Part of a small language model's weights: vocabulary 8192.
Each number is 200 + 30 x the weight over its row's rms, rounded and kept within 0 to 999. Layers, rows and columns count from 0. The size before them is the row's rms in percent of the matrix's.

# layer 8 attention key, 192x192, rms 0.0446, rows 153-175, columns 0-63
122,207,225,228,198,139,143,159,160,180,163,212,147,214,211,223,248,215,207,210,224,193,222,202,252,212,196,243,214,164,199,222,207,118,224,186,206,173,250,193,187,255,209,232,229,191,145,185,186,206,226,229,168,164,224,234,163,186,189,150,218,225,141,239,275
131,167,229,146,249,156,149,183,188,213,227,214,211,181,239,225,138,180,222,217,196,220,188,233,231,239,245,209,185,199,221,159,137,203,212,186,187,216,190,232,174,153,239,186,246,207,191,203,176,199,180,203,165,204,190,201,225,192,235,241,199,188,189,207,179
124,208,200,199,219,220,236,169,206,233,263,166,242,198,147,184,205,204,166,194,192,224,213,207,202,226,246,216,200,168,232,250,220,229,188,165,240,156,164,240,213,210,194,174,233,228,231,215,219,140,151,154,172,193,183,222,211,176,258,215,202,196,157,227,164
117,194,151,210,157,209,213,182,204,202,207,206,223,196,174,183,215,190,211,142,215,215,213,194,194,169,224,225,235,213,199,199,230,163,202,176,178,176,181,247,193,194,174,204,228,250,241,216,175,133,179,220,149,228,164,187,183,202,226,249,236,175,229,201,188
118,168,188,203,237,194,189,214,191,186,186,207,183,227,171,243,235,212,239,243,183,196,119,224,184,196,201,210,101,171,186,230,200,171,159,200,192,178,165,243,160,196,158,181,206,170,213,162,174,196,197,238,204,215,202,222,168,234,191,199,243,179,146,214,224
114,200,211,181,198,216,138,177,150,214,186,217,196,221,174,154,133,169,252,216,201,249,183,228,122,156,237,148,268,189,209,188,216,195,174,230,199,174,190,212,210,209,252,206,240,228,199,162,204,183,207,160,135,184,191,163,209,187,153,208,233,176,175,167,194
121,166,228,201,155,171,212,177,269,183,168,179,183,159,193,193,209,198,190,140,205,228,174,135,188,182,213,232,159,243,187,230,234,229,219,195,166,218,154,182,204,187,275,233,158,209,205,189,195,207,217,197,249,198,231,198,168,204,186,215,229,204,240,161,199
069,234,229,201,171,207,184,200,201,196,223,222,209,168,215,206,189,197,190,202,174,169,205,185,257,258,185,214,247,224,179,134,223,169,293,221,168,195,241,181,119,224,202,207,205,204,200,152,166,143,249,200,177,148,187,200,224,216,205,234,187,203,240,192,210
076,210,203,173,212,153,163,189,217,192,171,161,292,193,206,176,207,168,197,188,223,134,188,222,239,202,215,223,215,192,135,219,230,185,213,95,206,200,186,211,129,243,144,202,231,150,189,191,180,181,201,181,200,216,187,196,219,193,153,245,173,213,235,232,284
069,239,187,238,187,175,209,182,222,168,189,196,188,192,178,211,204,173,214,196,171,177,177,173,217,166,189,202,179,175,164,194,262,155,178,206,207,230,185,186,229,184,204,153,194,175,163,202,183,172,207,162,238,244,233,220,192,200,170,222,176,187,215,151,234
062,164,191,199,203,165,176,222,194,161,202,230,218,251,221,202,245,222,175,172,157,247,236,179,159,163,182,202,186,245,146,161,240,212,243,215,231,192,169,208,250,207,203,190,239,152,133,179,146,220,222,159,194,155,187,216,225,170,212,210,180,189,236,182,180
072,159,212,212,218,155,168,189,179,190,210,229,197,239,200,164,193,230,284,185,188,136,205,223,190,215,188,214,178,205,210,186,198,180,244,177,178,219,218,201,150,192,176,219,207,190,147,164,192,190,227,233,233,226,211,142,155,235,192,199,180,175,186,192,201
082,213,192,162,209,188,216,148,248,193,160,152,232,168,204,160,171,219,150,179,200,251,172,142,182,180,211,206,174,164,213,172,237,212,201,227,277,190,211,213,172,229,190,233,168,162,215,213,204,203,206,139,212,264,203,222,186,177,237,186,174,179,215,173,215
080,241,231,214,187,225,203,180,175,255,233,234,184,147,205,192,173,198,238,202,187,220,195,195,184,285,188,213,226,238,215,164,178,186,222,213,213,231,219,191,169,184,142,149,200,226,226,186,202,204,194,182,222,181,206,242,193,201,166,201,225,209,247,227,173
071,224,181,190,206,181,240,159,268,148,187,122,225,220,197,134,254,199,153,230,194,218,190,180,173,188,258,196,217,227,237,180,223,280,252,169,285,163,176,249,228,182,164,208,199,189,252,221,184,228,227,194,196,216,216,154,206,176,241,221,171,209,146,160,206
092,172,181,194,164,197,165,203,210,223,191,241,215,195,216,195,162,206,205,198,191,201,196,210,264,251,232,172,208,209,162,191,171,185,226,259,190,258,158,192,146,213,200,224,186,201,240,207,193,248,184,265,139,175,215,236,228,213,164,203,193,238,214,268,202
084,186,238,209,231,183,200,238,200,260,217,160,197,182,210,247,236,182,250,169,185,196,210,233,185,240,187,186,204,159,187,224,211,162,213,161,223,196,214,167,168,175,221,210,240,211,190,160,183,246,158,197,193,189,271,264,186,210,203,146,247,174,188,238,204
091,215,220,219,187,229,200,246,194,232,197,250,189,179,214,199,165,216,182,192,244,209,186,187,211,236,221,181,222,154,164,205,126,172,228,172,170,213,322,167,194,239,201,203,236,203,177,173,223,249,157,159,216,189,200,201,206,247,134,182,283,169,193,223,181
090,168,245,204,195,222,168,233,174,187,247,226,189,193,247,208,153,196,167,206,183,218,186,193,154,251,169,211,196,223,166,224,165,190,243,238,192,202,228,203,176,188,159,190,214,226,226,203,211,230,182,219,190,186,186,185,169,240,213,237,260,190,195,203,189
077,204,123,177,200,190,224,188,175,201,236,260,199,174,247,258,187,203,159,169,230,218,164,212,258,232,188,157,223,246,169,197,155,178,194,202,161,237,186,163,211,213,170,147,201,139,177,176,188,227,244,185,185,214,205,194,196,249,194,172,210,213,249,163,210
101,227,220,158,193,166,186,202,164,269,173,274,207,186,196,169,158,168,182,197,221,195,217,193,259,220,182,235,206,199,166,230,119,145,224,192,210,256,263,156,162,178,187,183,222,184,164,156,229,240,182,169,213,183,188,187,206,204,179,175,270,188,149,180,194
098,158,202,173,199,234,226,162,247,198,230,170,217,183,161,198,149,199,171,170,217,221,196,233,200,163,174,200,181,179,225,165,182,245,177,193,229,215,161,199,138,231,199,166,193,182,165,224,240,136,200,224,193,201,179,155,195,163,217,171,168,244,185,233,240
094,205,151,249,179,208,228,186,182,225,241,173,203,200,260,215,198,209,219,214,214,233,196,225,176,181,169,177,148,182,231,218,185,186,216,178,250,200,187,194,156,227,239,179,175,198,178,202,185,212,209,164,163,223,189,190,193,203,209,222,166,212,264,213,147
# layer 8 attention query, 192x192, rms 0.0441, rows 154-175, columns 0-63
118,164,209,180,213,213,185,175,258,178,212,194,222,207,152,176,175,227,156,211,216,236,185,205,274,230,215,172,210,191,201,167,148,195,205,201,179,219,216,204,197,149,190,173,184,157,166,198,199,192,195,191,155,193,182,214,211,254,193,196,210,205,143,190,173
123,194,188,143,199,238,242,201,207,233,249,168,241,211,191,194,265,190,158,234,243,231,213,220,179,249,231,235,158,149,237,245,192,246,214,166,218,199,187,187,232,201,224,217,194,245,217,180,203,176,144,193,282,187,192,208,212,169,195,239,160,186,136,210,193
115,206,181,225,201,189,196,202,257,164,187,233,272,204,222,160,212,188,195,181,212,244,221,239,183,169,189,169,282,188,253,180,247,229,138,172,208,216,139,167,201,260,228,222,207,238,229,211,231,145,175,157,128,171,183,164,213,166,182,236,233,176,181,252,223
112,177,228,259,227,229,161,170,207,191,201,182,249,264,134,204,218,217,243,205,247,183,191,250,191,265,199,259,170,170,206,204,249,193,224,211,249,217,227,219,194,213,178,220,241,188,214,213,178,177,188,241,236,213,235,235,169,235,177,173,201,169,169,243,199
113,151,242,203,137,231,151,194,207,176,189,163,148,175,182,161,187,183,212,187,175,225,215,238,181,181,146,253,191,231,187,229,220,229,146,196,215,240,146,205,227,187,245,209,228,185,167,182,213,179,232,189,218,224,216,194,188,176,160,179,178,148,157,213,227
120,207,192,175,123,190,192,166,221,197,223,152,202,218,119,187,218,160,172,203,214,221,227,194,187,143,249,225,216,189,216,209,240,203,249,192,140,268,171,178,195,157,234,208,194,236,207,158,195,189,223,191,174,168,216,195,201,246,199,214,217,205,229,170,177
063,176,143,246,197,236,180,185,234,163,282,148,212,223,167,202,172,191,180,176,212,213,177,217,173,191,241,241,218,194,255,225,204,171,206,210,209,262,201,165,193,211,194,239,219,229,209,196,181,193,259,156,207,295,219,166,210,182,240,182,230,185,207,170,146
077,204,227,255,188,169,189,174,187,184,198,209,132,234,194,274,266,234,200,211,164,223,169,197,197,212,241,184,171,214,207,221,172,230,123,189,210,161,183,151,225,153,235,177,224,178,177,214,215,139,215,180,169,224,186,186,236,217,199,178,176,157,180,179,165
067,213,158,220,194,181,172,204,130,197,278,240,166,235,230,222,230,215,170,182,217,245,138,201,190,217,194,173,150,224,209,201,188,250,195,118,223,210,257,210,188,210,232,199,228,164,254,193,214,179,224,189,160,194,195,233,172,193,192,201,200,253,207,205,234
064,219,212,161,225,211,203,165,107,166,132,215,199,192,205,163,187,153,226,207,203,214,193,226,251,195,194,196,140,207,197,139,165,184,242,213,207,254,246,209,198,189,148,139,134,197,191,143,194,254,212,179,204,148,162,140,216,199,209,198,201,225,201,207,231
077,204,246,210,228,235,224,202,159,189,189,196,196,184,219,234,189,157,197,182,193,171,257,214,253,185,203,193,149,206,292,200,172,197,132,181,203,134,248,229,154,212,216,191,202,179,193,187,237,197,210,174,180,205,177,187,192,205,169,241,209,222,182,218,235
076,203,182,233,172,252,176,236,260,131,198,207,154,222,210,208,243,252,228,185,175,147,181,242,220,167,235,251,204,200,203,212,215,221,180,222,177,193,176,195,229,193,196,182,292,206,203,263,162,192,235,209,220,207,231,232,230,185,208,196,205,233,192,248,137
090,189,196,223,229,179,165,256,201,189,205,232,189,173,296,194,202,212,168,200,176,240,218,208,246,213,197,166,196,182,160,146,157,152,221,194,219,188,225,165,153,129,179,148,173,219,174,170,200,238,196,144,157,134,228,210,183,214,207,204,240,218,171,178,158
068,214,236,240,161,266,222,193,235,152,169,160,219,216,205,182,199,190,248,173,273,158,206,179,194,160,201,186,175,249,185,179,217,129,208,258,220,236,198,211,147,212,211,187,192,238,133,228,174,231,232,206,154,177,243,201,226,268,224,193,178,187,253,188,166
091,195,248,188,190,200,204,201,210,266,228,198,246,161,255,119,194,155,221,232,218,178,239,178,149,199,139,221,153,208,163,209,181,264,255,136,244,249,222,238,185,257,168,160,192,204,166,142,214,196,172,202,212,213,163,197,171,184,241,239,185,185,180,181,255
089,215,160,196,226,228,284,256,190,189,208,221,173,167,188,221,200,198,130,197,174,207,145,184,157,180,214,175,203,212,201,219,198,183,227,156,235,186,184,236,211,93,182,215,195,160,211,207,202,229,234,157,233,211,225,206,233,239,200,149,205,171,205,175,168
088,157,183,211,189,250,185,184,166,209,204,208,150,192,187,158,173,177,250,215,168,199,166,226,115,186,204,171,148,173,177,205,236,266,196,172,229,167,238,187,181,192,170,265,207,231,216,207,239,172,217,191,257,212,189,199,208,135,222,207,218,162,145,207,216
097,231,221,205,184,188,233,210,163,230,205,212,180,139,272,166,222,198,137,266,171,189,230,171,182,221,151,164,142,206,201,198,210,123,219,171,201,196,232,191,196,200,213,230,143,221,155,166,208,210,199,187,223,143,214,171,176,137,176,165,232,172,165,194,230
079,184,215,183,211,245,134,215,217,151,251,164,180,196,207,270,154,198,225,215,178,184,208,161,216,205,176,169,184,170,180,226,238,255,188,216,205,173,174,209,201,254,119,185,223,229,207,281,161,179,231,275,187,200,203,225,193,144,192,166,179,177,158,212,187
109,181,155,151,173,194,224,227,182,210,201,200,188,166,243,141,214,211,218,256,173,187,201,228,113,219,164,218,177,220,204,239,251,188,192,184,244,189,193,220,221,199,204,233,177,223,209,159,233,181,202,210,217,192,207,178,192,212,229,229,214,196,149,192,203
091,167,197,134,193,228,130,185,217,168,211,169,187,194,236,212,169,255,170,206,247,168,231,168,306,247,219,231,204,173,198,149,161,177,204,219,170,190,222,170,127,232,186,201,244,144,176,211,190,205,166,218,152,198,207,187,234,218,209,257,159,191,220,204,208
092,278,153,233,117,186,194,183,192,199,171,223,222,164,196,153,178,170,230,189,185,188,227,204,157,181,174,192,240,217,195,191,214,184,154,191,216,248,133,218,196,220,231,197,150,211,215,192,228,220,234,182,199,224,237,218,203,186,194,222,231,212,196,229,185
# layer 8 attention value, 192x192, rms 0.0499, rows 128-159, columns 0-63
094,215,256,240,220,128,136,209,199,224,257,197,238,202,166,211,210,238,226,213,178,168,191,253,219,232,244,183,218,244,208,199,201,136,222,150,150,218,159,211,175,217,238,218,147,198,198,237,158,184,247,207,221,190,170,188,164,183,218,193,219,207,213,193,220
090,180,161,189,182,175,207,224,217,217,211,187,209,205,260,216,184,194,218,189,196,187,163,183,235,202,195,198,207,205,192,228,144,194,203,230,189,171,204,171,175,199,160,132,169,208,183,200,265,177,211,245,165,251,214,197,245,189,194,207,265,181,192,242,229
096,189,222,182,183,248,162,214,167,183,172,192,195,197,160,204,214,177,233,214,236,230,203,185,257,186,207,198,216,153,231,221,208,184,169,226,140,184,182,163,215,209,218,150,181,207,171,204,189,190,184,132,224,201,212,234,257,207,243,218,211,219,171,182,218
093,205,197,258,192,225,160,204,210,221,222,211,165,193,211,188,210,192,163,218,222,159,208,186,143,193,224,171,127,206,217,220,193,186,233,227,191,207,231,149,205,274,156,201,157,207,231,145,162,187,244,205,180,182,175,135,225,217,230,218,215,193,112,237,224
088,206,237,233,180,201,205,182,241,169,217,226,167,225,211,195,172,219,187,179,175,213,185,245,200,200,178,177,184,176,195,230,256,193,257,204,199,182,234,209,211,190,265,205,288,187,238,197,164,150,189,183,184,205,245,198,207,245,192,219,210,252,175,143,210
097,212,194,171,179,173,209,180,212,250,259,153,243,220,136,221,199,201,240,175,209,195,151,223,240,182,242,170,145,190,193,241,232,179,146,231,214,188,186,220,232,165,220,209,161,215,225,174,160,215,226,193,250,213,170,209,223,198,201,231,158,244,167,199,171
084,180,155,156,196,154,234,197,200,182,220,208,207,182,181,256,217,182,225,171,131,162,201,195,201,188,251,207,249,170,205,139,232,254,231,185,206,238,196,150,149,258,196,232,234,218,215,189,208,177,164,233,276,181,144,239,171,208,178,232,212,214,186,224,209
091,209,221,235,204,141,171,177,198,211,213,215,204,189,141,205,158,191,190,199,174,175,213,229,160,233,249,274,227,159,159,175,190,192,238,176,181,218,225,173,134,202,198,207,222,219,148,184,228,179,214,260,167,184,218,193,219,225,158,238,186,181,225,173,188
089,135,208,197,171,166,177,153,232,242,213,217,158,177,193,186,230,175,192,243,204,120,180,201,119,217,210,198,206,227,135,215,230,195,212,159,233,160,242,143,202,191,191,179,205,185,199,206,203,142,230,164,214,175,248,213,223,238,182,207,252,159,155,213,116
093,191,236,184,172,180,243,211,182,220,236,257,162,266,226,193,203,180,236,187,176,204,201,196,224,191,168,163,167,177,187,228,202,176,171,191,270,176,217,244,196,202,195,177,190,189,219,212,223,163,180,216,265,179,204,216,216,232,235,192,158,221,202,197,190
093,228,243,191,178,173,219,213,187,189,188,185,165,206,206,283,181,184,254,219,221,197,192,221,226,221,177,159,211,275,184,188,218,217,234,182,209,148,260,188,165,192,185,228,177,173,297,267,192,209,251,236,173,147,217,203,180,221,223,161,197,171,265,174,205
086,176,191,281,181,200,221,170,149,169,221,176,146,205,206,192,179,217,220,210,224,162,142,235,212,189,192,255,200,200,147,203,186,236,197,231,218,179,148,187,233,195,200,187,198,228,239,161,256,206,231,216,231,211,231,169,188,187,252,170,205,199,148,199,181
093,201,176,226,182,169,240,198,191,169,220,248,216,206,247,205,169,170,214,226,206,225,200,220,173,194,201,234,202,179,144,152,206,202,147,204,199,203,172,184,185,203,213,179,212,191,171,191,229,150,190,199,193,226,203,223,206,221,153,228,169,228,193,166,193
096,153,195,219,233,229,186,247,230,197,157,246,219,144,198,209,109,218,188,172,221,224,222,183,173,170,141,178,208,192,189,146,226,185,152,202,235,171,219,205,233,213,179,188,171,223,222,237,213,219,193,251,204,211,184,188,275,183,195,185,169,176,178,279,176
091,193,211,210,210,144,166,162,191,194,137,200,126,225,194,171,231,241,209,181,206,227,209,183,167,235,228,225,217,169,248,197,183,199,217,237,222,212,202,237,225,187,192,255,180,215,200,222,175,185,192,221,220,203,186,167,181,200,153,175,232,177,226,253,139
090,272,165,194,240,157,213,205,161,238,178,228,201,208,215,164,203,178,205,202,168,171,206,217,168,198,227,232,173,212,170,176,218,243,242,205,207,200,185,198,196,168,149,197,226,219,183,278,130,235,183,258,122,167,182,200,196,247,201,152,220,199,205,183,148
095,175,237,144,196,256,224,203,154,213,164,225,199,191,208,209,168,195,157,183,225,224,204,223,213,193,267,181,198,170,185,218,197,173,203,204,195,166,177,176,183,196,201,181,178,301,231,211,156,160,233,202,244,219,143,206,215,177,216,232,220,187,148,127,236
087,225,210,167,253,219,151,187,206,202,182,160,198,153,184,171,198,205,211,191,179,177,204,204,212,154,181,228,228,209,166,245,124,193,202,220,177,242,204,201,199,218,184,172,218,179,194,218,144,198,187,152,205,193,218,146,197,196,259,153,208,178,248,247,219
095,232,204,225,263,198,257,175,212,192,198,180,195,202,223,158,210,179,161,202,166,235,247,225,187,185,272,221,230,191,234,202,186,222,240,187,169,210,182,194,231,190,187,147,173,237,166,190,234,237,206,196,245,223,187,152,250,210,252,204,211,246,186,240,188
095,251,167,221,260,204,218,192,224,243,241,220,168,160,180,207,177,188,205,177,188,230,233,172,282,204,187,196,227,220,212,187,176,170,217,242,204,184,222,185,145,209,167,194,138,210,204,241,189,193,198,170,170,244,225,170,196,192,237,157,228,243,167,181,173
091,237,212,223,220,217,199,168,260,226,187,247,177,161,178,172,213,196,137,174,213,142,211,173,230,191,164,192,214,259,234,232,164,239,235,235,149,187,235,201,211,225,220,207,251,198,175,236,198,169,210,175,165,198,148,184,184,213,156,182,226,195,219,238,217
086,200,204,203,251,159,211,146,247,161,191,246,216,206,195,195,211,252,179,241,229,250,251,219,220,212,176,228,238,207,210,170,216,209,179,151,188,195,232,217,205,182,233,196,215,189,211,227,212,183,232,171,268,200,209,232,237,200,167,196,208,206,184,205,246
093,200,185,177,187,156,189,166,185,184,226,191,213,187,197,235,169,197,156,198,214,154,221,234,151,146,198,217,200,173,172,236,224,198,202,222,195,205,276,231,232,241,221,213,202,166,215,240,225,172,193,173,162,171,177,265,200,201,196,154,204,203,157,227,184
094,184,186,232,189,168,204,224,188,198,205,183,231,185,242,197,262,114,220,254,234,238,217,156,202,124,162,207,242,201,157,206,225,140,175,214,183,169,263,218,159,184,256,251,197,236,189,196,182,161,202,241,219,201,206,144,204,207,262,247,183,233,219,220,249
095,195,221,157,198,239,218,172,194,159,205,185,269,192,214,161,232,214,252,192,203,156,205,225,180,229,199,207,196,216,189,203,227,230,208,153,166,192,192,133,175,220,201,167,212,228,247,194,178,192,203,174,249,198,210,276,190,211,241,131,185,225,214,222,163
087,200,195,208,205,199,228,195,217,231,164,252,187,239,176,182,155,165,140,207,176,192,207,172,199,214,176,154,232,171,226,179,176,228,210,210,205,130,187,262,233,195,255,196,149,240,164,194,225,195,204,191,220,181,184,245,192,212,217,226,171,179,185,162,175
083,164,132,179,219,230,192,198,253,147,176,163,240,234,223,248,231,213,190,189,203,175,231,169,183,229,160,223,198,190,213,207,149,170,200,148,208,169,214,197,220,179,139,249,184,201,249,216,197,164,214,209,200,193,231,231,198,173,203,202,234,203,191,195,202
096,245,206,207,144,278,187,172,177,239,212,189,175,246,155,217,200,180,131,182,244,244,181,199,235,203,201,218,207,208,216,215,219,199,176,161,218,132,181,214,141,206,217,125,191,188,131,186,239,166,153,209,158,208,235,221,194,205,178,141,230,203,183,183,189
098,215,201,231,157,182,209,196,203,219,203,173,161,186,255,238,185,195,174,198,234,113,189,138,240,213,181,171,219,223,162,188,217,239,201,161,141,182,159,145,190,216,225,245,207,160,182,167,174,199,211,174,180,206,190,233,209,208,192,212,176,223,188,223,198
088,189,159,145,172,209,184,174,156,230,164,190,103,169,206,238,188,155,211,206,184,172,228,200,236,208,241,252,203,205,214,197,203,159,158,166,206,247,202,191,208,209,212,226,230,189,201,234,201,166,232,185,195,237,204,205,207,211,205,265,161,181,277,189,215
086,223,157,199,176,195,251,177,188,223,162,189,221,191,152,228,181,192,172,193,200,223,267,247,196,232,193,177,173,192,153,254,224,176,187,203,217,166,184,214,213,190,219,224,212,178,216,188,229,201,178,203,222,175,162,173,217,167,177,276,188,241,202,211,164
093,196,175,194,248,221,257,194,188,230,159,282,251,247,208,210,175,179,224,225,174,164,154,210,167,203,146,207,195,180,187,178,218,181,197,183,229,235,216,201,220,254,244,174,184,184,199,163,211,186,240,184,184,236,254,180,187,144,207,175,191,196,158,272,152
# layer 8 attention output (transposed), 192x192, rms 0.176, rows 128-159, columns 0-63
085,181,228,168,184,255,227,170,223,221,100,205,215,169,220,199,170,169,125,195,180,204,198,229,213,251,172,206,244,183,178,202,247,209,200,217,228,151,152,215,199,220,148,206,193,192,232,194,208,212,140,202,178,199,183,193,216,232,221,195,129,233,187,166,157
084,177,194,210,225,234,141,132,197,221,205,217,193,165,179,141,209,245,204,211,258,225,222,248,164,221,210,184,136,172,205,170,201,218,209,181,206,193,170,195,188,188,223,245,240,237,257,196,146,232,185,164,233,157,208,191,160,169,218,198,183,202,241,207,210
089,204,217,204,203,165,201,199,254,209,229,154,205,255,165,173,129,197,181,221,198,182,201,237,165,213,218,171,182,221,163,182,161,188,246,216,151,227,160,248,199,207,180,208,225,124,180,251,232,173,227,186,171,266,191,203,169,216,213,131,208,121,191,289,170
088,240,219,124,214,173,205,217,195,234,172,176,171,277,221,233,230,205,224,166,129,214,199,212,278,200,142,217,176,190,157,200,183,149,138,251,215,193,197,203,195,162,238,176,229,200,188,221,161,184,188,159,227,226,206,230,187,220,182,172,210,222,201,159,245
076,219,160,185,167,184,291,247,144,224,163,179,235,208,153,188,240,204,186,188,169,189,200,214,168,205,194,194,187,182,217,186,156,236,191,174,183,218,152,189,216,236,185,199,186,149,203,195,143,199,186,193,234,218,193,205,227,235,161,184,188,152,232,236,234
091,171,248,235,274,200,194,209,168,151,140,235,173,189,192,178,237,238,155,207,180,221,177,155,202,180,170,205,153,207,220,226,189,165,221,155,164,202,211,189,214,230,148,225,185,160,210,172,197,204,209,185,186,169,233,187,128,204,159,151,272,207,210,171,244
077,232,195,241,198,216,221,240,175,257,159,276,230,244,235,194,191,170,193,179,276,259,164,186,221,219,149,203,184,174,145,183,200,180,242,217,198,183,250,208,237,150,194,175,183,188,184,249,162,265,230,232,209,198,236,180,217,258,224,186,192,235,228,217,195
084,248,214,228,166,224,195,215,216,193,186,191,208,162,164,164,232,212,220,147,213,218,180,172,251,155,190,179,188,221,210,292,199,189,194,208,198,175,191,180,200,284,215,208,225,198,240,204,189,176,203,177,177,213,209,204,218,200,168,223,189,225,150,223,222
080,224,168,176,176,217,214,198,194,209,154,187,181,183,245,175,185,231,227,182,222,215,188,188,213,225,190,219,189,223,210,240,151,188,176,247,211,206,180,273,185,191,232,166,212,207,173,221,214,203,222,238,225,237,145,208,213,187,219,172,174,228,230,240,228
088,174,186,296,195,239,163,182,182,216,171,175,216,210,169,194,162,193,194,230,247,164,181,213,194,192,211,170,154,241,216,192,212,214,231,227,213,222,195,182,207,163,142,170,239,210,178,198,157,179,194,213,205,167,159,205,209,211,203,106,214,213,181,229,208
085,136,193,182,209,209,200,224,171,210,148,202,241,245,231,189,243,242,181,254,170,220,165,235,230,211,226,222,190,180,253,210,230,149,171,225,231,179,224,224,209,250,183,236,206,242,197,154,174,162,147,162,125,184,154,234,194,159,200,240,224,236,203,248,194
083,231,231,198,215,204,204,235,230,235,172,222,224,187,240,221,192,211,177,192,211,231,211,187,181,190,183,184,262,202,224,173,179,162,208,197,142,213,232,219,207,164,205,222,212,162,182,207,180,212,181,183,146,232,163,166,271,248,161,214,165,190,192,178,191
086,220,198,217,231,227,182,211,201,231,201,186,201,221,201,222,262,242,196,189,252,178,166,162,194,224,233,208,238,177,228,235,213,216,221,213,213,163,231,194,166,246,148,168,199,237,185,245,167,139,254,239,255,182,174,204,216,190,222,194,247,189,209,224,193
095,212,205,187,222,220,140,214,216,219,218,184,229,224,191,214,224,191,182,225,199,170,161,233,259,209,245,233,210,193,248,192,239,217,221,177,227,201,226,196,181,235,201,205,185,175,200,183,230,180,158,165,176,236,184,213,161,229,187,165,154,212,197,190,226
084,229,214,260,175,166,211,271,201,206,210,230,255,237,219,221,200,213,225,196,189,187,158,201,174,251,139,187,211,207,188,237,190,240,154,198,195,183,168,227,180,192,177,196,219,200,198,173,226,231,305,217,179,205,204,223,263,146,229,200,202,213,135,132,212
080,189,198,155,198,207,173,189,217,155,180,161,156,203,294,220,215,201,220,205,221,216,210,182,160,191,259,175,181,169,187,281,204,209,224,145,184,196,178,231,189,178,219,216,232,208,156,170,228,179,196,191,192,238,221,194,208,192,143,164,144,200,172,148,225
090,234,163,196,217,164,169,212,212,179,215,213,141,191,202,185,225,227,187,207,129,205,182,239,228,207,160,259,171,189,179,150,192,222,211,197,245,164,213,164,179,219,261,216,185,154,207,231,175,224,202,230,150,186,227,190,219,216,179,190,206,214,216,210,185
074,223,160,225,198,222,215,292,195,205,162,253,191,189,265,230,189,171,204,213,249,187,237,174,206,145,188,164,167,221,202,152,211,189,187,165,247,169,130,158,206,217,230,212,198,215,186,254,215,198,227,176,203,213,232,234,214,153,232,315,181,168,249,136,180
086,227,222,167,214,194,136,212,204,189,191,206,245,225,238,215,169,250,195,176,154,179,219,186,210,185,146,190,210,194,120,214,199,193,210,168,215,162,185,220,199,202,204,187,150,156,205,268,174,190,207,182,172,210,227,237,221,187,184,233,149,180,221,139,142
090,189,213,162,199,209,170,223,141,192,202,185,215,249,182,192,192,163,263,192,165,187,160,210,228,206,198,208,205,204,176,167,233,236,171,183,224,176,221,212,206,219,185,186,241,177,192,195,189,197,235,218,164,200,211,216,188,228,186,207,187,223,181,224,236
085,234,211,184,185,195,187,230,175,201,245,135,188,195,160,191,159,170,209,183,219,270,174,260,200,237,239,192,124,183,190,208,239,175,172,247,261,220,143,186,214,168,200,204,167,216,196,130,165,234,216,215,150,216,219,212,160,139,217,193,141,191,212,132,219
080,186,194,227,175,190,196,206,241,159,151,184,264,168,205,165,197,174,178,204,256,176,183,218,200,225,213,180,198,144,164,180,196,187,235,199,174,188,233,227,187,212,208,195,217,195,226,187,214,198,171,188,171,215,197,179,171,249,237,223,202,209,202,168,204
082,202,190,186,233,249,245,220,223,236,182,246,200,196,252,180,229,178,200,172,179,216,161,181,162,246,197,225,129,205,226,221,157,140,241,203,200,194,166,237,233,184,220,213,178,214,244,135,176,214,221,186,233,226,213,148,219,162,204,179,199,181,186,177,212
089,148,173,179,237,216,240,227,209,238,183,157,221,203,195,166,191,271,197,248,216,214,224,227,202,244,216,188,148,201,198,223,169,200,211,165,199,186,168,208,205,231,150,207,201,207,225,234,153,236,166,166,235,236,202,206,188,220,176,212,171,113,147,219,175
087,226,246,168,166,236,199,180,201,215,178,210,148,167,196,201,164,200,163,195,214,246,209,185,216,178,166,198,207,211,209,197,196,223,219,220,235,237,149,248,187,192,253,198,221,148,141,181,242,206,204,188,202,229,189,158,192,234,229,211,239,161,189,189,241
080,197,205,241,227,202,125,226,215,195,256,188,175,175,188,207,188,259,211,203,140,225,218,212,194,247,211,227,195,219,159,192,213,179,231,166,209,229,181,191,192,187,170,214,245,226,201,211,181,159,235,174,185,235,206,194,184,218,209,191,245,246,198,185,195
079,172,246,192,190,169,226,177,208,215,234,214,170,173,245,212,221,150,101,225,202,167,131,160,226,239,199,219,246,253,211,189,172,212,187,216,237,210,212,169,193,197,205,178,151,205,183,132,182,262,162,177,218,234,175,198,177,224,162,183,148,222,177,207,261
085,204,172,215,167,172,169,226,181,195,185,189,237,183,130,167,177,230,239,209,126,199,197,209,160,192,198,172,207,223,207,134,216,209,217,220,185,232,177,203,284,191,217,191,200,215,213,199,178,153,199,199,258,174,231,208,198,222,199,172,217,229,207,174,166
093,219,232,214,188,251,216,227,190,161,168,157,189,182,133,143,185,188,148,216,156,233,187,208,102,168,203,218,314,199,167,215,201,195,217,251,273,160,209,241,190,208,205,205,203,240,183,190,203,191,185,218,212,200,200,208,172,183,167,197,211,203,220,201,245
083,223,215,276,228,207,258,188,153,163,204,233,229,232,153,183,176,199,205,183,236,176,172,164,175,197,225,201,193,192,204,311,112,193,173,194,198,149,184,199,232,197,186,210,211,192,183,205,174,201,197,196,174,198,221,169,179,208,222,172,196,195,167,250,207
086,130,187,216,227,212,134,155,165,183,252,200,152,191,222,200,197,214,202,243,158,195,187,185,236,218,156,177,180,211,178,210,119,208,226,168,215,229,205,186,201,220,193,155,205,241,206,237,177,211,245,228,149,190,186,231,233,220,195,145,197,199,181,199,258
087,169,196,175,184,192,161,246,178,266,219,178,170,207,193,227,202,202,145,223,270,254,271,150,250,210,194,220,97,221,226,188,197,253,179,195,183,189,201,211,241,235,204,237,183,251,168,255,203,170,191,197,226,208,202,199,218,235,213,183,185,210,190,255,243